config.toml
num_hidden_layers = 25
hidden_size = 128
num_attention_heads = 2
num_key_value_heads = 2
head_dim = 64
intermediate_size = 512
vocab_size = 512
hidden_act = "gelu"
norm = "layernorm"
norm_place = "pre"
norm_eps = 1e-06
positions = "rope"
rope_theta = 10000.0
rope_fraction = 0.5
qk_norm = false
attn_scale = 0.125
bias = "all"
tie_word_embeddings = false
parallel_block = true
extras = ["capped logits"]
init = "uniform"
init_std_qkv = 0.0706
init_std_o = 0.0
init_std_up = 0.0706
init_std_down = 0.0
optimizer = "laprop"
learning_rate = 0.00174
beta1 = 0.9
beta2 = 0.99
weight_decay = 0.11
lr_head = 0.00646
max_grad_norm = 1.0
warmup_steps = 329
schedule = "wsd"
decay_fraction = 0.677
decay_shape = "cos"
final_lr_fraction = 0.0
batch_tokens = 16384
max_seq_len = 384
doc_mask = true
train_tokens = 187900000
max_steps = 11469
dataset = "wikipedia_en"
Each number is 128 + 32 x the weight over its row's rms, rounded and kept within 0 to 255. Layers, rows and columns count from 0. Numbers have three digits each. The size before them is the row's rms in percent of the matrix's.

# layer 11 MLP down (transposed), 512x128, rms 0.11, rows 398-504, columns 64-127
113:112084123108094125055117151152152103095154127116093073096118122172128175119105202151201092107118142114118111117143141066104108155149130196102150090131139117128104148163114150096110072113145168
095:132110182183059118100068139103098114151096104137171110088170139089182186100140158166076085108119100150188112100155139117171085136113079159127135103102140173173133142117110151172107217116126160
099:141094140118098112139092169129078096115139145110110061111113125148124133175117083172118160107151115141160076094131166118152132129129146133128088102099143078160075119116125130141190119139165158
106:134125097172119122081144132098150190148078158138073138084117087155126119153062112123083120069136133105136152152103099105094150174132122147157102090123136151153145107084101100101115187141138093
090:144084171127107196134076042096155141150113168115135097099179124151148181133088133070138093171067165187155135138146095101099146163095164136138163152151132142120141083108162145128134192136141084
111:121136158137164184127173128141141125129151082110168105167082133154105117110093101199145079134119162107111092220096062192126155096102100136144114068143114181137126134109138165166154114175149170
096:102209119087054148200146091163045084124145146120084089152109106117098128121107068158153106187134141184138073154172099129124113123115126125123135125195109112107117075123089144127191084108176145
096:137110073097104148093182124209113124199149091165172137119086095155107128155109122156105105127097123145087115073100146156100050097122093157137162142109088110167108091145162119110115146061132109
097:101103129112127168179076164128114112080094063117083121110118156146082128117075109074117161139090060147092141091169065145150104099178110125130159056150101181133147105119131171172149117161127147
097:099152109094121052133097145151059128135138041111174127147126103154131202111104107132103125178160091123165158162136139075164158121125173099088083183128107085184108117119105155138169138123168137
097:116143127175125074111093111088111127146171070113106114099166068173096127128167083118151196091175134105088072124108080164161143143172114180075169175154117130089135066211128130126099104144159130
102:125099076076071100145158048135085100105154102120153099088107174112141123119111155140071137126174127113178134147089110128133155112105116096129143152214169126155119103129192095174114160157100141
095:106132144124137090096195162105093101160136171147123142137127082102136160128127115170081102130151220176141139134123029149102143075180129154130116162129128056080158139121101127140096139111148155
097:152212152086121146116181167127139150173066118123149101162089074131110152145124160070144112082140059145201101105180066121131094177145127132113117111132128151115116096134213145152079126107130134
098:120140149132160134098179079151129080119105115109157097076188134122111179161113096143090097090114137095110124114078204138129194117074114140144107133098146158115115103148132112139113132092177080
116:143135089149076148107101121119090153182182104103148116123142095139143065120144167123191145115112102141096141147131129104151116165110127056130110108096129122132075112169151184167078110193139204
088:119066159093129094058131048117171139144122179049122090138171114114139110154098146113153143135073084169161084169144138170154092145085142101189059151097150132085107147120116155137192102097150098
092:103179077060143135131156142088165094152122156124147139140144116145075090141082093151144116106073111087093138120109142173128113139187178185165132116168169112118137083127114122083118107170078122
109:187120133152130155146152079127085148153096120182146138142094123100082160078094104152123111101123142108119115083150111096169153158095170134193112082125099135048114129052090109071140137089109084
085:160153113177119160176184138114182118058065151156142134141081104118102098142117132163101083084128150130132103164114120076103133098107114120109148149186136186089148079168125160123168105181167096
105:104099139118110125157168146106113136126150118132134075051111114110136135119102082101155115168168092198091122150108081142127109176161139136141196096099062155102156196136110125135127097116059140
090:107107129167156086181142120125084110117108201081087155090176076142089102097070142151179167151125128114170177114083075118153108160147104134068091155172166099112117105124161071123149124175140111
088:087172198105151137110141132131141146122182101086137095120100129087115146115076150170145155113089107100124057164135115108146108124132150113137195137122161193159114209108118152195177098109107127
100:158183142185150117108153121102142168171146117100140087042109143113181152130152108142137116081177100087164125056119235086098090211116137145139086157113140172107109121127093097144100108128126140
118:055104111105160090140126113188151199140138180070119132108129124146104130135112083081109122163154088135155119116160078105109118187162095123160133158124168096115114118123143183115096139171133122
092:087073189139099098158138100164118134105140124132075101176156146196121185086078094109142186129073151166086100112082095094119123078113117160084168139181116167134119163113136112187118072116132100
105:121099145115124127051188080149157109110099147100114139101140126134175140162188111128149152138136131149119090167111141076070102147149128130166162108138167130134084176103099176169113180079133133
102:135079113115133146151090096101148147094073126052188092167123153114127177141114129200147131105133152167170108158143157143128150105154107146089065114145124088159113168105138118163159133048108085
093:115117155112151097100137101154161066127102173120124135136123078100048116170139116179113062103127121093109086133139087140170127125160106191142074139106079160141072133145116165073131159134156117
110:110205119114137093120053098091091113141167096125103127161183050113135099190170075139139097102126143174136158136130093113127115104181136124101133094159170110168101104083130167150159077203159119
119:135139075130121119132123186164195175131101140124161146088149131091083176113140121097112092170069082150131163114118135098107092100068181162144109154079111129125113102177150134160141130060101112
084:178133108082104184200128179162088094140137129103137154122111108119142148099118129112182108150152135114095133089134067152092141129099211144110134160173088097143120073171136094110147144128150105
109:102127083155083099117189118116120106121097159131085115154117114152148104109140126142120103082125161167158123159114058096151106123110158142077160131092125106148083158139115100115064164104145141
102:096109137121105066141105189134103082139121133138116082140128122134074090123168122113152154129125146125121137089168116081086097116089231110135069146135104164150139116122140146133149136136112156
098:133121125159145134130168141092117083143130114138122077127132160096075144154118082143123083121137138130130104155062101128146170171188194188198149132107160131126163148123085122083124114129118131
097:152098119090168100131037071140094101096186091129113117147089127170095172122104130098116136128135132181158126124135126135131134141139159111162116133096160090171128104146109149155123097078117186
095:198118150180156139174067192146074152051150139131088119144140125126103109099147172127112120077113141109162060158092148133120132114134128077141114148121098113138122150094100124137169167128137106
105:100119127127117141126145097104134130188098133188119126115100135097140107125137162146135132102197142084094121111124199135120112134107102135140122084106179159217119192128170183173094144120122090
107:155138140123154152175109086068120134144075123140122105152104115083071133127116132120067091077139170155117141122129214181132102123132132179155128132129137179101138143158167118167105156110104158
102:142139142117221092159109115082103140139164091071089164148152070152122134185108162146132121123194170074126081115106153096172157098116183122087120109149127115184104129130135156112073084177122139
106:151112164099084112179152159105161137167127158131123089080163174112131091129128156150160128122193070110110138153123151143128176134132183090133109141115111116186100175127114153163062164116120107
104:070117112115121122090185164129154122111137136098139134162107179088146179144079179047187103144091113091124126067099151120200090195127112115113146134190080136082129114141096127077075126123135104
099:085069165104187097104171126114138104165131144096117143118098152115085122131141084076132148143145089093118150111172134168146170098100157116156137097100082113163127118133093096094195147126146140
090:136164118169161070115117133125114178184147119164126145131131091156099117135112064102121147113136130146098133123074119156107163180069155130147113100094148123080117109109140148092186092123151141
089:138168080148122162159152061074097103072180113077181105152089134160084147163135137137174155113076051111183068149107147119130104119151145143143157119149106192083096133131150112138129149120115138
098:084143128160177147177161073055077100101197110129172195149171090133120158167147133068135055106145133140093171137149102115146076199120171143127131131152140145090088152125116131119149092141160129
110:092067104092088122144139128123100144197144155089142158087113120177176125127117077147095119195168147104134079098171137114114089091113131116104126106163115136135154135178096116107143123161096105
098:127095126172133115095121144102158194113141165181088128154107088184082093153144086135147108075092081073162109181059156134134106119112153080124146126115131093147171053139155144090150126144113151
106:144161062136081093162099158196154126065072070142139128134064165126147157118120090083119164172162085145171122135146153097113104120158094104127076168097149110171111135090106107159097144104105128
105:167146110102112131135169097091156116123148125087134113123080129104195104083142134127163156123075139082160122190145172198108065130125110090152147100154133178134138127105159154114127134165166082
093:172131122067165103094131166136141134079154126141132096134146099151205160127122148130133114124143072096108134141154123111133093109123117125121121174149102199118115060145111088097152137100140051
114:141105120135165092122135087125112142032104115123172122139099127079107102165143145170189199087160108150105141140050145049099126089226104171096104155118141112093072152115128145132126134144141113
090:178116127155112105115173127128094110140137112137076154156124098127094124105121134103075089091153105098108121091098169137105101210133137179081093193094131160126078031172116106137129152102140124
091:118118042069136087124130128061132122117133124141179163130110101106106116103107105139121112122134214115106159124128184103122164112119153125103146130197142149112103084169149072152195189167129135
103:135189119120150076155137140140127085151157073145120138135169067135150137208131126138122105171133137131123108103138164130160124140150057132107098114175150116172140155163101220048129076181106076
100:111140173122125095180123114094105155167150140155125107113163052107109188134042127144157149083097087128087179149106054087138118190149101086150124108199164087092104092144093144128130154165195133
118:149082159110156151100153124100148170153166126093065102089123140128075148116112122149116143201165143187122073100103115136119104131152135084162133147192152170135103116087096187157126162127048133
094:136111127107143132160224159143094156104127104162096156164120070160041187158136136176185154109118159128131142141171157082190142152149098129118131134097097184142113195129124139099132104119107100
087:134159132052173094090138080119123161054137154058129139105116058160106126175119138134132139097084163117060164136143075096135115122139125102145080149130121144133090161153147197127133126172128134
095:085125216164166185165120123101099132137161125084155143114136141162077119148155068160170133090143099162150094127117109152125086138106208148132123152144108158098113083127144153154095147076149124
125:104121140162055135094175139132151137154089133162136118139127122118083121095159083095097106176053111174122106115087142107187062117077116142130154167124099163123204161149120103078150147168161131
103:114135107128139117122154103099148139127174111111126134131048147172174080166113117140163086123112116138129164156109067156121084161076130100093164126105123165136119132176145113111155164153232116
104:104104141123178151077106166084138150099135106122175121117124083121157167101108152132137164111134147116146105132093150046116116168096053139122072116160196119122145079147116109177122077143148196
096:170192153098143133124105095131104171146120111059119108102077121130195088083128172077119109109195097170150128116152130129140157060129116070106125091141147121103135126098148154167092142123145197
104:115139139120111113101141102084161133096150179174126134125181171134156119087151130098147155122122157060098132165098162145170119111112155054102140174193109112101104123148198096122111146132083132
100:201110166092122113109089201096118123094154122106122113137098121120096100110138176146136103147167105203135139128125153086136161111126185126075118158179098136162075098131067124146140180116048131
083:124171105146127131144138113231183143081205085067133111135065087173126115161105137080155113071158159140156106161073146098114153131154165121132162098088131164107092079136094106099128155110112099
101:184106126150139059131121146101150092113124118199126130156150125154183094098130139168147140129113146093111113154142125196143087179106158090159156160125173087172171092160154129113103057100090119
098:158121116137148088153192211141114091099125123153104171142130097109129174144157144116075109162110089122099160163121110154129169133134137184129115115131131079137144130111087098108174117178106069
098:091170197147102151152072109117125137149107148147173134124162112084129134174168093132106087181077092142107116110133175135087155127193091096146152125146139111172135104195174143155100149141104102
112:179139141166122125132119107189140105143064101153129152069128148202175128126124145190109171160106124146126101137106101087139148108088121120154080114086071122063140141110092135103131140162153113
106:134131149133153043094119145113171104128148089140103096180142108109041120138190142163037105122137135191167083166076173137139165111138129128116195135101107130118124137140111148156147169114051147
085:102180120126120143193102137175145133095164138139097137192140084151069145078176149157146164138086151118122163151134090122109129115155143145054130141147159159145105106117118105112164107133127117
116:103166169168166118176126179128187110130116119108077112068129118101141121149092062085161110108113162137153113106140124093114114125171072131134147129137130170202098116102093138065180184180174127
091:125167172106072111124084102117156102141106064125137123146170066145119152127194145105155089092181113175097136137106205143152126112132117086141101198122154082099167088196135102125106090113113112
091:144170152146116127093190065131136120195169116133116125077111151114136091081092127149176158168051134038072098122166138156166155144081118103100166178120159146106127073170122117153169120160126104
117:096149117146118128196161098124126174090088095135106101193092190158160150090132147079143177131119104099084139088116071163094130105175059161094077074154143125144133143135162077118125135183121044
097:184098173107100138153142076155125124179160147121102176138155120157118124113100129184204128097108173109124088156095111107156139120096104085141081118049140160118056134109123149118147150133127093
097:130121183145119125145031124127077091118144161080091114108119128157115123143128112094180117149153101122129201150172058169118111167136111131183165118091143168101116094138145148102195104090185159
093:077166163152182146116146093104055119178173163125130139133082117145118087162093108129154145066142106182155138147157081128086149190118125112144115108109057138063067114131146097051115136144139142
090:120067072074156105159131194077139098140154108134104136102192144156097160152102138180175118105093184084164119124151134107134080100125130114133182160126113104192143093163193087163136091159124127
093:159140151118086100090145115148111165135129097152180137087133119127070171186149134155148157106136082113107081128137197109136148136137105130108153125091111130118144073123130056055148063156172123
097:108163152151163152133156108073106163126144181102074127123101122093162141196136168086128105187155097143103183108126095169203177124130157124097149168095110158137165172121160142093129126105146112
105:109105115122159111132155152114133094169147116115085122087167149137133057096139149116176131151048134164130110152112163161123085159150172131086158130138167086188105123191180075068081173097119137
099:073040115159118157101099137144088150090142090205116119161084066103117124136126115091130195065126109143128107159135174148103113087126081124085118139127133141152070141126182096141161120109071117
112:110097097159147113103159099103116172154073139126088135136120166122174129162106141123072131181072059132177130113098116112111091152130130133128098109171100108151099140145181197137097089078136119
105:205118102112083086111194131096153135091103134138131146156156158121112138121099101108182075100137108163043133127094151172146136089118135143143140120160115170104122103126084114134135071093153135
115:090146173129152106182100167120089144115190133111146102130129129147114147120111130100157116154143231179143076079122113178174111107160085067134086085072127129102115135141112154075167080101115173
097:071118165098181114111153127155121095124163131155154169139152130072071126090117088082124134046077162191142083149134124118152137141120169127138087215124153116180153101112103132088127113134104138
088:154124099144161115139154121121097147093128149135124084101089136133131107083084078119078152167036132110100164148124102115121143099149134093137035118134115127112071144112111113214132101105145147
102:100126190169160108117124126105103147100119183125109149103239130090185098175074081131098129106146091081138140086166130110101120142087154080175143167113067157073143152139143077152137110132124126
099:145112096125114144152112120117126121102183120115133170188148096112112097114111169143089168186153119123067206158131107076132163082151133123082095110179134149122162103144122130117160127143119198
101:139154085181149108103124152167200152085170168104153150133065213149114113047141118119115130087087093144129119101087136163183116123190137126099158148129186159120106114132164125108101114105114173
107:157126176121102114148111108138119085158170111068166150135174133172106174137099105112199156112153111153165122105139085120090140213058114113117095132128118158091142080102150117130129126190184157
087:023160100126090137136162124165107163089123094132155158185116114166083109143112102174179091087106172110132124141115112130157091101169138113127133136147147158063092056173208149157114177143175108
104:198090112126082225085157093159146114125136122132154123111170100116140127192141192120085107153190141126172113149119125042098148155087167120147153086153145149129179188140100167139085175120133137
113:112124147107138123102144160127115075124168157121156119137178137150135128121119175143115114137106077079126106132106131132140124175188119059053128155078103127095204125112105118159133126139202101
112:117138066140130121186121117191142237157118135131104089168129135135152122116068094111114106124168173193074168174159096138098140117147092101083111154123145133128078148105128184118089121167127170
092:143109133126116146120178100097156130157006142141113112119160135103158115125135136129127107124126064126086123073138126128100107141080144093188118117096148127154160131121107117171130115164149173
098:093161151097168087097127077140125165113173102131138107142122120100139143149119147146106093152074172149140130102171152099087134182170137092112149149144082150123134146089066129164119073084106085
103:160082113142139174110155054116208181146084169105063128105103100152096127136096106126106166131133118154120109128068087109155080104167134127133123113088115107137109121094210132146112168102106115
099:089155122130130078150128113127097164146127081124084145132123166071093170132153108090110139142136128091044106098123120142114075148144085160119185083146140124180140128143146140095153107196157108
099:131059177142100153139222125142195176160081116121084118137096138158141163154071182147138135163145079133068168119117105134028146175130127109082130133131142090149153145138099135079130133141106081
103:032069122135127137084133120155152124074154143125171119129145107060130104136147173077116140122127048076106111121089085117155129167133213122192107135105166119109150112155141172156061159135165162
109:172098138139184054114130131117150091183076094158145146140087120192118172109158091119168149139164150122071174114155092085067133099137118160147111107062139135058100144126095154185157157091070146
095:101101146122164137133056111133064119140111123106135146145133136130171109088131069151130131104130176125103076154165189075138128140116114160148159081064131064176074152182129122156090140118174164
101:106138105117141172096119138135080170120158097129105182124096132167112115103091124124090164172151155141082172144137129106165098136138104107128130134195184086160115100123048130147130032071123163
# layer 11 MLP up, 512x128, rms 0.13, rows 399-505, columns 64-127
095:147110079120143144073086094168087132137066136175129100083156122115098136150145132153146138125106163065130108157149125119090111113110112175085103058123145119094195169159147074084100190130137102
103:154070140131158140136067121116124129138141056156114113121075167105126132125096083074192121192139093141111173068100106075143137102152095148131156113137122055099106159106094132144158202117116137
101:170133142121128118120081179141123130184035115089187134079150133159125143104127126131169098153101127103134121123123086117140161113093138133128163101093166121090086145084094106089161156123092120
099:137084151110139112099163127113142131118103097159092196123037140142087089165186172175105079128114124085135107101082124144159138125120088118158169089100123049137143140096079118156157115099079169
108:118102111150181148150164081194150120126085160147130107102148121112170162080158094073094100185084050093186176089151172065135076133127102137142131118119055110107173160153131124136145117080108147
099:128186106110096122133145162164122164196118172114155120099093084049164159105173160120138137088161091103105143131121162070100151167087194115180068089161046136149099113016129142074172162128116152
101:122160103143167111146112139062097112143080113111095083071094147107124076137115123128156154124126140099222110106104094087131136078123123143122211134124126092140136139076128130100118157091085179
101:159083136171120124120119121131128122150089046081091121087162120166151123060118092102136182191187121159121195145167139110052146112169148148137153099101125092126161170094121105151128148109138139
100:203147127132120121143168091117125200088110123091168174127117088151141077163103097116090154161149047151133133145130134072101076106132093132121163121115118132139132194130139147115080114120136148
095:098181078069170091092118193152141102105080089135104171151144167111132136093132173138105140142099113110115154093171126166116182101104106151112148080094129139145117127078115149147119156198048160
101:100168149107179173057143170109210109099101169112091109120120077088173193177160118120165102121101155143131122161100106071139132158145159162157095096058104074130100155122122117089135144100153144
102:094163141099110131088066153126131135161132078157163119078107165148223144114191098152133103161195088072102129103167115088103150168099142194151131098122125098190049140101131143122134108128101129
097:094048112128132183116109157170129102186144159168111155093162106121168140116151120134171103126174148172154163191114119074134143101129095146152124161112078107095088143135128131153070098110154165
102:125110151155106072150073142185125104125113162190105128108091165080187114143110155061167129106177115103141152079128119099090140175110041111128154109139118120210135133093093131140092134116139147
109:133075103103163138089118066133099168178105210126143141126107076115163082191094128098136139149189155123156185127173130083067129052099153115202102117093112132093120115176071147126121131131096192
091:151122110142083162107168216164083118102127146060157167097144162051164165114127154085135118095139126116127167067171090124132124131168137131093126090146061120120137117099165121066142124144131154
096:163082128138176177167116128139140155133068147075143102123114125124143111147045081061145139135186144108126150097140134092161115178077152162090093135072115098101164168090123104126104158101165154
105:145098109132141156118066115130123200149132106141122096142136176179146138110107112103136154112115178168149136057165090100080127078166111194140124087168129109121077139110073156144043144094112159
093:125168092139130109099170181073125161179067074137122103123096129123170123125145074089084155144149134150183116146126131123090108110172179155173146120147136165123127089070067128101159073094132116
103:120095174098127149138095174137099123118102111106094127148133132094172105161092171071128152133132086141134161102124164123073151089147132164181175111113118113166142149146130150101154219153035145
096:125061102121101115107160150184119112088082163153124070095145158104186176159144109145089085156117180147117149084114143143160151097146103140110080117125096092145128188131143114083118117103107178
097:104071079087142116089147137172150124118081143149182180164111101140145109074108089092155163104165143137150108129114080147130157121112107145155054060149105071123162165058141116064054160137098139
099:172055073171124094115144176184163093144101147172143138136092126119138174147114168111100078110101110068167126145118154113123114130139117133161129128056145067057159146122117098058134177120109143
105:178141108166145153138133191148138130098116093088160065064165171141116077104086143092125121169115062132170115139118168057096128142145139134181081156101130082176131115177119160106113074119149123
105:141147139159142115135088100073126142161109175123124186099101174160163174121140120201103064148133158049163131097146108120119147099115078156178138119171098104188132139128104123132143105142142145
104:131120084122113150116101089208135169207144190103117057117182134133154140107119116162102102128105124132135086077090135120095131098122118188105143108126063109163132142161141145135164163090124176
101:122072127141086132093083170075174190097095126146145142118152171167140132156166098123056098190082110111159168082172137113076104102123138118129145119138155128141064138155135104135112128129134127
098:150102151103093114091155144182170145147062100085171107125195185124232151117109143030077093145137087112150175174118148086140117092090103164104150108146144118112116162108091153070116108167151112
104:149114107148179110084120115155177159108154122153167125105149086131116128168169134144140093128122130144212160132162129140116156122107081090156150094165046101107144127159154157106098174052162100
103:141143138166192196113106165136109181072102149187118105092182131146121132122116119135114138212133140109152201091128094098113150116104081183110112090114053108075086168111082118121129135106110153
096:120093083135124157119145116181140133139105114172152078122105167155109108046137176071099098150149143116140136102101126166082115117104119092114103132087099123119111135126074116074141144094155153
104:187102083129138157124128195151111108170136122116152047145117120129161135095108131106129158153166172129159123115101163067159177087157112115168144138153091148125105148093046150135065149037121120
102:129019132126099187123102141114097147136132118158136152111163156092137126134132127120117133127078102109124147102148101109046140098157153154106095150100120094114138116105111214164209157113107123
104:137149114132096144102117126150141191150139113128129094118124144092155135099069136158113140155206074097121143092165136091072112145118066144197138151110103100186079146148138133162112123061184106
104:143154089128102161175125156091148154145129143224102121072176138114156196168151081072077102164150075127168119133100139133109108093089127145107185107118128111121146113074099167138128171103128140
102:093169117114076145140150130180116128132131180117057123076154138096124210110136116126083116170139121191108169107133115095093177054130139113123144093117063151155180128153038146054141111100137144
101:186090064121156206131151128156173127086113174147129151106154175109162160103160121095156140110079090146122147086100144174132110122134097178148140070128077128127079100167109076047162112139148134
105:111072126116124194135144090180089169183093150134084185065086129162155163150140069081098145149104100087141119148181087115125140122110123107108066105101115120098111158102134173109159188140094203
104:131137141170174103108065102173194119160100093144113122084121138103175179148192102141145186143099111106155149157131173119061166075079110151171129109154112090069107202130082139176140127057129132
102:151084068094093158159050150159132174138134138137088177087113167143095115113126126125092129160131070146128158127099147125137206087110138125110113108131095106114142145138131100100138097110143116
110:145159137076097138106142091088099160201142171181149145125184190096182112154100098095126159107147159165140102132118133129093118111164101139176145124129088128105078167137049153111102127123135120
101:144083119157127127092133123153148185153094153104134127090122138146135123128117058107132145195187085103127116170095137114138166151092096144176111116110153081134167164138142097155141074070088163
100:169122113120130121144122120108170150173106089130144076151146157095156147157121078051177135100197138125181114091145091107121169132155113136231203133136114132078140141112143069099131122111062125
098:109145125128150131160089138179120091162088138191155153121168155147169126086148143110101069114146148136175182080140128120150118165110137097153147141105084071108150172136102185118099204158039147
102:132109059130113096100145034137152116168129143148153088064122125139162156089176098181092144167127110137111180119162196104131128116141080147175149117161143111136159152128077097125130152124158197
103:165115069088093143087135103084122136149103199137164081139131104145165142086130102147117127144184157119126091064135157133106120161175118109106135112103069077135113102158126123122131152069129111
096:135159092101122163120070179081088148151119124095164126108067134148183152107135148129135133132102116072191115140162074125112154135109144194155143099169142113136077108059123199122090102097168118
098:099160088145081100128138095175170148105086160170099140140141156183120181099140112142126133167109140095121148129138139063131108145159093191147107121071116164133122170061115171121117107071071127
106:163110041116081061162082072105093190153033112135131090094134204129111159131128106155105154147122137112114164149095098138148153123099103175121141103097101114124117152127112120179154165126126191
096:146149179141126125150103151169199095122062121141115150038200125146073121108148097097140095191118147117139124143092138105154159081149100140131171121120113139126122108093175112137144112121105122
108:108092185152126216057167191171139141089097156125082062172166092163163087119076138159102138162162057098117174125146134094118097126131136121107076071118112111151087096108125135093117133150147106
092:143153129088146116113061155121127177123096120064199170105130202114148088159139130106186156179161126148154192116120151125134132072121147088130160084125090131144206130091115080112133115169065139
098:079139115151105111122100083142111115146125117182113144145124161118160110085163099122069163194123108101088180150193165110083167160182080152147110135137103075127056128111064172164125158133150141
101:189095097097152194141156113096111134113098114088104138089125127117197108066168153106164109114117158173128109167128178068102124088141079152117170088132105116161123132091165090105171148138138174
100:125130119164133147095150122179193147188125150142143062141102085112151145117131100159101138155121089117150161115140172111147171121115096135150149096138119108146091109151170125126111158066172178
108:124109088136097132088158172138127109181099145138169101088115180110189097137107120148120117158164144133168090149187129097085101165198161131142103136130119120171102138108147116128114163111105148
098:137117141124152168123104155096144169134169132095100098078119121135133125132142152096105141171096116155109103054157131137071134174095110168147133123115119142152088104098170126115155145127104125
092:181119098189096186138170114058178083117121168152135085117176197163114163075119096096145158094139149132135096114100109140116131154127133197099090161097139100101101146111139143086139137059129142
097:118093113126101133087122163157154163156086167135133153135157111132188093162121146104132099133131157121103112138138182087132153110052138157207134109136104126237162147133096146094112157125142162
113:141052116116142159148096103103114149140061169120103074105184118140143185111080120086135183171092077082148169123160115163134131126091097168089084120142089094134121165127114125110124101158135154
103:136134138067157164150056137146090120187055150086161072073198081112090120110099132101101099134161167123170111119117089113155164143133146175122162154078096101154122186169123140150140135094110140
101:187081095134128141094065099123175096170117133138119174138093106089138113134113085173171151191204169113148108091083143083069184043123109118183156128165143082129120130155101112137138120097117139
101:148047118187147153162107136072127128122129115073084103122147165127152139122123127097099093146106159136159145115157100120086098122164118183173179106141120101150054131116140100099151134080092115
105:137148096125186097120146163118105092141145121081155110054105125114182140134131175112123074139100109156163125095132094131101177158169157171110141060110135129116148139112100097107152193141122115
105:156080129096153165116120147096141145143126126086061150095154141142165176101111098088079124186080136129129174064099115097131098142122133166130128110110099121150121143154208132117104166148103180
092:130075119164093177124145135134086115173118121129109110131166134129178179135136084064133153114159147112148190156123140174137095082178075151102073071146124151069132116116064191126079108100141114
102:117117069128130175100110066123170158179123126116128107138040076134127159179090112109145141171140141148104163112194077105072088137161117119111122063142089129102121191086094165134109191103104141
094:180050086145145185115140074075161099124097139155127112130179115085149108091174069138160151147182131094199106144147100094114137136125173118133146148155146094064126162105141094082121141101100174
105:129137118145132203142158139123150160142108148106169158078101143150159198121052108122138140188122123146212141109131122063175146091117022171099167158143127100169140139109106100162119138105103086
109:094124159168160102111106119163097126145085090136169122045193156194110158113120072136168200155122055120143119143129100084153063126078112130190106129118115103111054168115119139087118139112119116
100:094073162161140121151141092114089150103115121163083134118137139133201151095101052123143116158133097124240148114092109083172135112118128123125153122122116113089143135132092118092091122094122136
088:153125121085071115101154143161130192124123149131111070127138171074202133139108095071126182161104127097178139117109139070125113125150150090198109104066125116126137123124153108083061087120123096
108:102150110156150123094100120132089155127099152083142097064134091089186175078076129139142175131185136140131130150144150065159087099077151185168081092123129119090138116075141166147165167087111137
092:142108119163222197146106189131086120122123133120164124156112225137113129161082148111144094139113164131163128072114080060072137170138116155127153123156087107160051150088102177147110191082139159
096:155091143116137132083130176157151190151124099120177053076097106155151124098085138161167143140098094144099075063120153109063131123140134116107096120126053107144125114116153168118144201103051168
109:094116095128119127084150172161150138134089153139182150130137077092124106105152140088080109178175142095170135152126129058163119144107181092189119169050132070087150175139090143109182123063123187
098:127131135082164115087147075068160191102131111130105172149095131138113129102150131170126116130176117150146138072196139127151093156153150120188097088112108115159142129156099102114095063139119188
097:136106090092141126156130150132101115171127133162189127137095113143193151087127173160114166132157121097121096048142143109136149136145109166145148073132117146132165114126101105137122185103130139
096:135162089084135101155115149145163143123145144147102099115126085100146147162104150089122140194168118079161180088112163144129138109137061100146160124169127136159116164102098112165059135131089130
095:149159176134105091083146092103073216097129141067155097127080122082179131119133112137098128147157129159154125145148182096139141126145130110104097072041079118081123143068151167142112160113154149
097:156096181109132170106084097143131175197142127157171087093177138116144097153118145078121166140112106115133118127108074130093159174150095223094064126141049119137094107081075130174111126093169110
098:133166111086113129122136107145155127164088181121095137173116126106147061084081160084139188138162090139142144077142100130108177117128152077142204122141115125211086137104147152088085177101148149
103:139093138150156111117147187163160146147069130144115159131152142161123135096132134108098132117188076053106164121101151065125121170107112135128120099088107102075157182121109158150151082155151142
109:095081121033105158123084114131130131176142112155138124069226106137125100136091106154113113177166136134101146115197181124115113092136087137137149131100136087162133184121075123112092159090071150
097:155102056124142115107156094101085161156135169116153103124085197125132174083135068137085132143156120079141150100128135059125144153121129194128077133134069127174144110136108211118103095060165091
098:129056078128141125174131134141129128156079092139129126131149129082101110144100118047134108156087079137236143040077122144091126140148112107132215130132114122100130165128116124132129114129139115
108:117107176157155115140161107200156133175142117129159121069126204137145190084124069105109159121145102075144135051139153077127149095108125107158108094108127139120152092118089153100149136085104171
102:131049144149074103121132083164158102157100059141112099112186158135202151117141096119144171161152157172132161147119119043105106105107139126163147138144126104124080130089070157145145081064123132
097:164107114142126094131106087120162095169125064092135043106134116122120104120174109135178132172171163135130134100101106043082190129089195159193193141152116094112109180140162100119103168104114151
102:129101075092117091087121104110104126139078113086139109119175169151168105107138106139097079173119097158192192194134114120142126102120131087118131113134145106094062147159166147170099100081118093
098:138110118167092135119096093200167151105133102155134153132159164076172137140130114161108092161119113144205166149160169109122116112116136123141138122118070143125093134070112107115114159143110139
104:163082120177087115114110142158116160153095115093156101144097113150138109102114164141150058128133115114183131111091088104113127131127143090139143152118131105088119177102024206125096156137083128
100:111107115136150180142074164117186145129149111153150134156171195148165138138182133077162081146115116145149190118141172098102109109102063124142108136049117115133076118081129150133171148118163111
094:121059100124125113162143173191106178128112153124151115087062085132160103099139168081115150189102106122161134103129146098126121116176075122131126122146141119176092100133131176145149132057143133
099:144132098140097096122174090154147148147104139161128096096161161140139126168134133168052121173104074057135153144111122124096042105109039119167101124140087092126154141134150169096098138139145164
112:151082102145125137116132127135107204068134111162058151122111137141112153147087088094135115169133124142123140098086117121105145126096067189166152107107103090147056153101091125096113094085124117
110:170118122138149119119104156141110167104082112154183142138127195093106178151150129114098131175129086114164138136099157098123098094094065152178131093167108107096114162070098116120175125135090122
094:135159119143156123135062108154136143122174188144148066102123111123122123139152147106185125176184155106167158139092179083138123138136142205098138056175115141080096147107095132084052075104079144
102:121161139075126139068108165178151127113120115066114114064162118173189133133163143114090117134176107141172123127195137142128184154080150137152157049132150122085124164161095130075141125139088130
096:150069050083094139108064138116117154132081116082143118112165184111167145160085110064147112170171152092130168101168106173089106130164110129087162121127125130108102180183146122121133152171117151
100:146087115194126168095135109101157149110125141156105161161112128102156145128133156159066122155124156120154200119080124169120105087135103215106110119142110097107143120094106149120129153088133117
101:122132076145191083121091116147087112127070095134127108140107138171113119100176082123133116140147099118191154132168101086106195127111166138115140091104102109114103143143137120190112151149108147
102:136051069119108110097138118130122092141091130149138149113167158133180129116114072103059124133149135142162110132094141147156121114146098094165170107162117135068098104139081103119131089084159157
104:171121110144146112110087175144125111124083223161209121130136148102101184176135163117064117113081096072162115095097129056100124134149145147146146095126119116109124171062098163178117128083122162
099:145111122160097166167097144173133150166121146063113131116078133125185124150103160106151188120151160082202127119079161099168143053148114129111170136178100093086104125102137112159181159093099141
098:074110095150181165073168129152167193139140094090065140134109113165159106130133118131153134138172134092153150105121174096130087151135137146155151099142105119147082120129132102148077138097178098
093:156128129058171153119116081145110188167094134114058139127167109176134146110115106102144144075133103169098149109127145132109182186127158105130136142141102085157155115132084159155116113070135154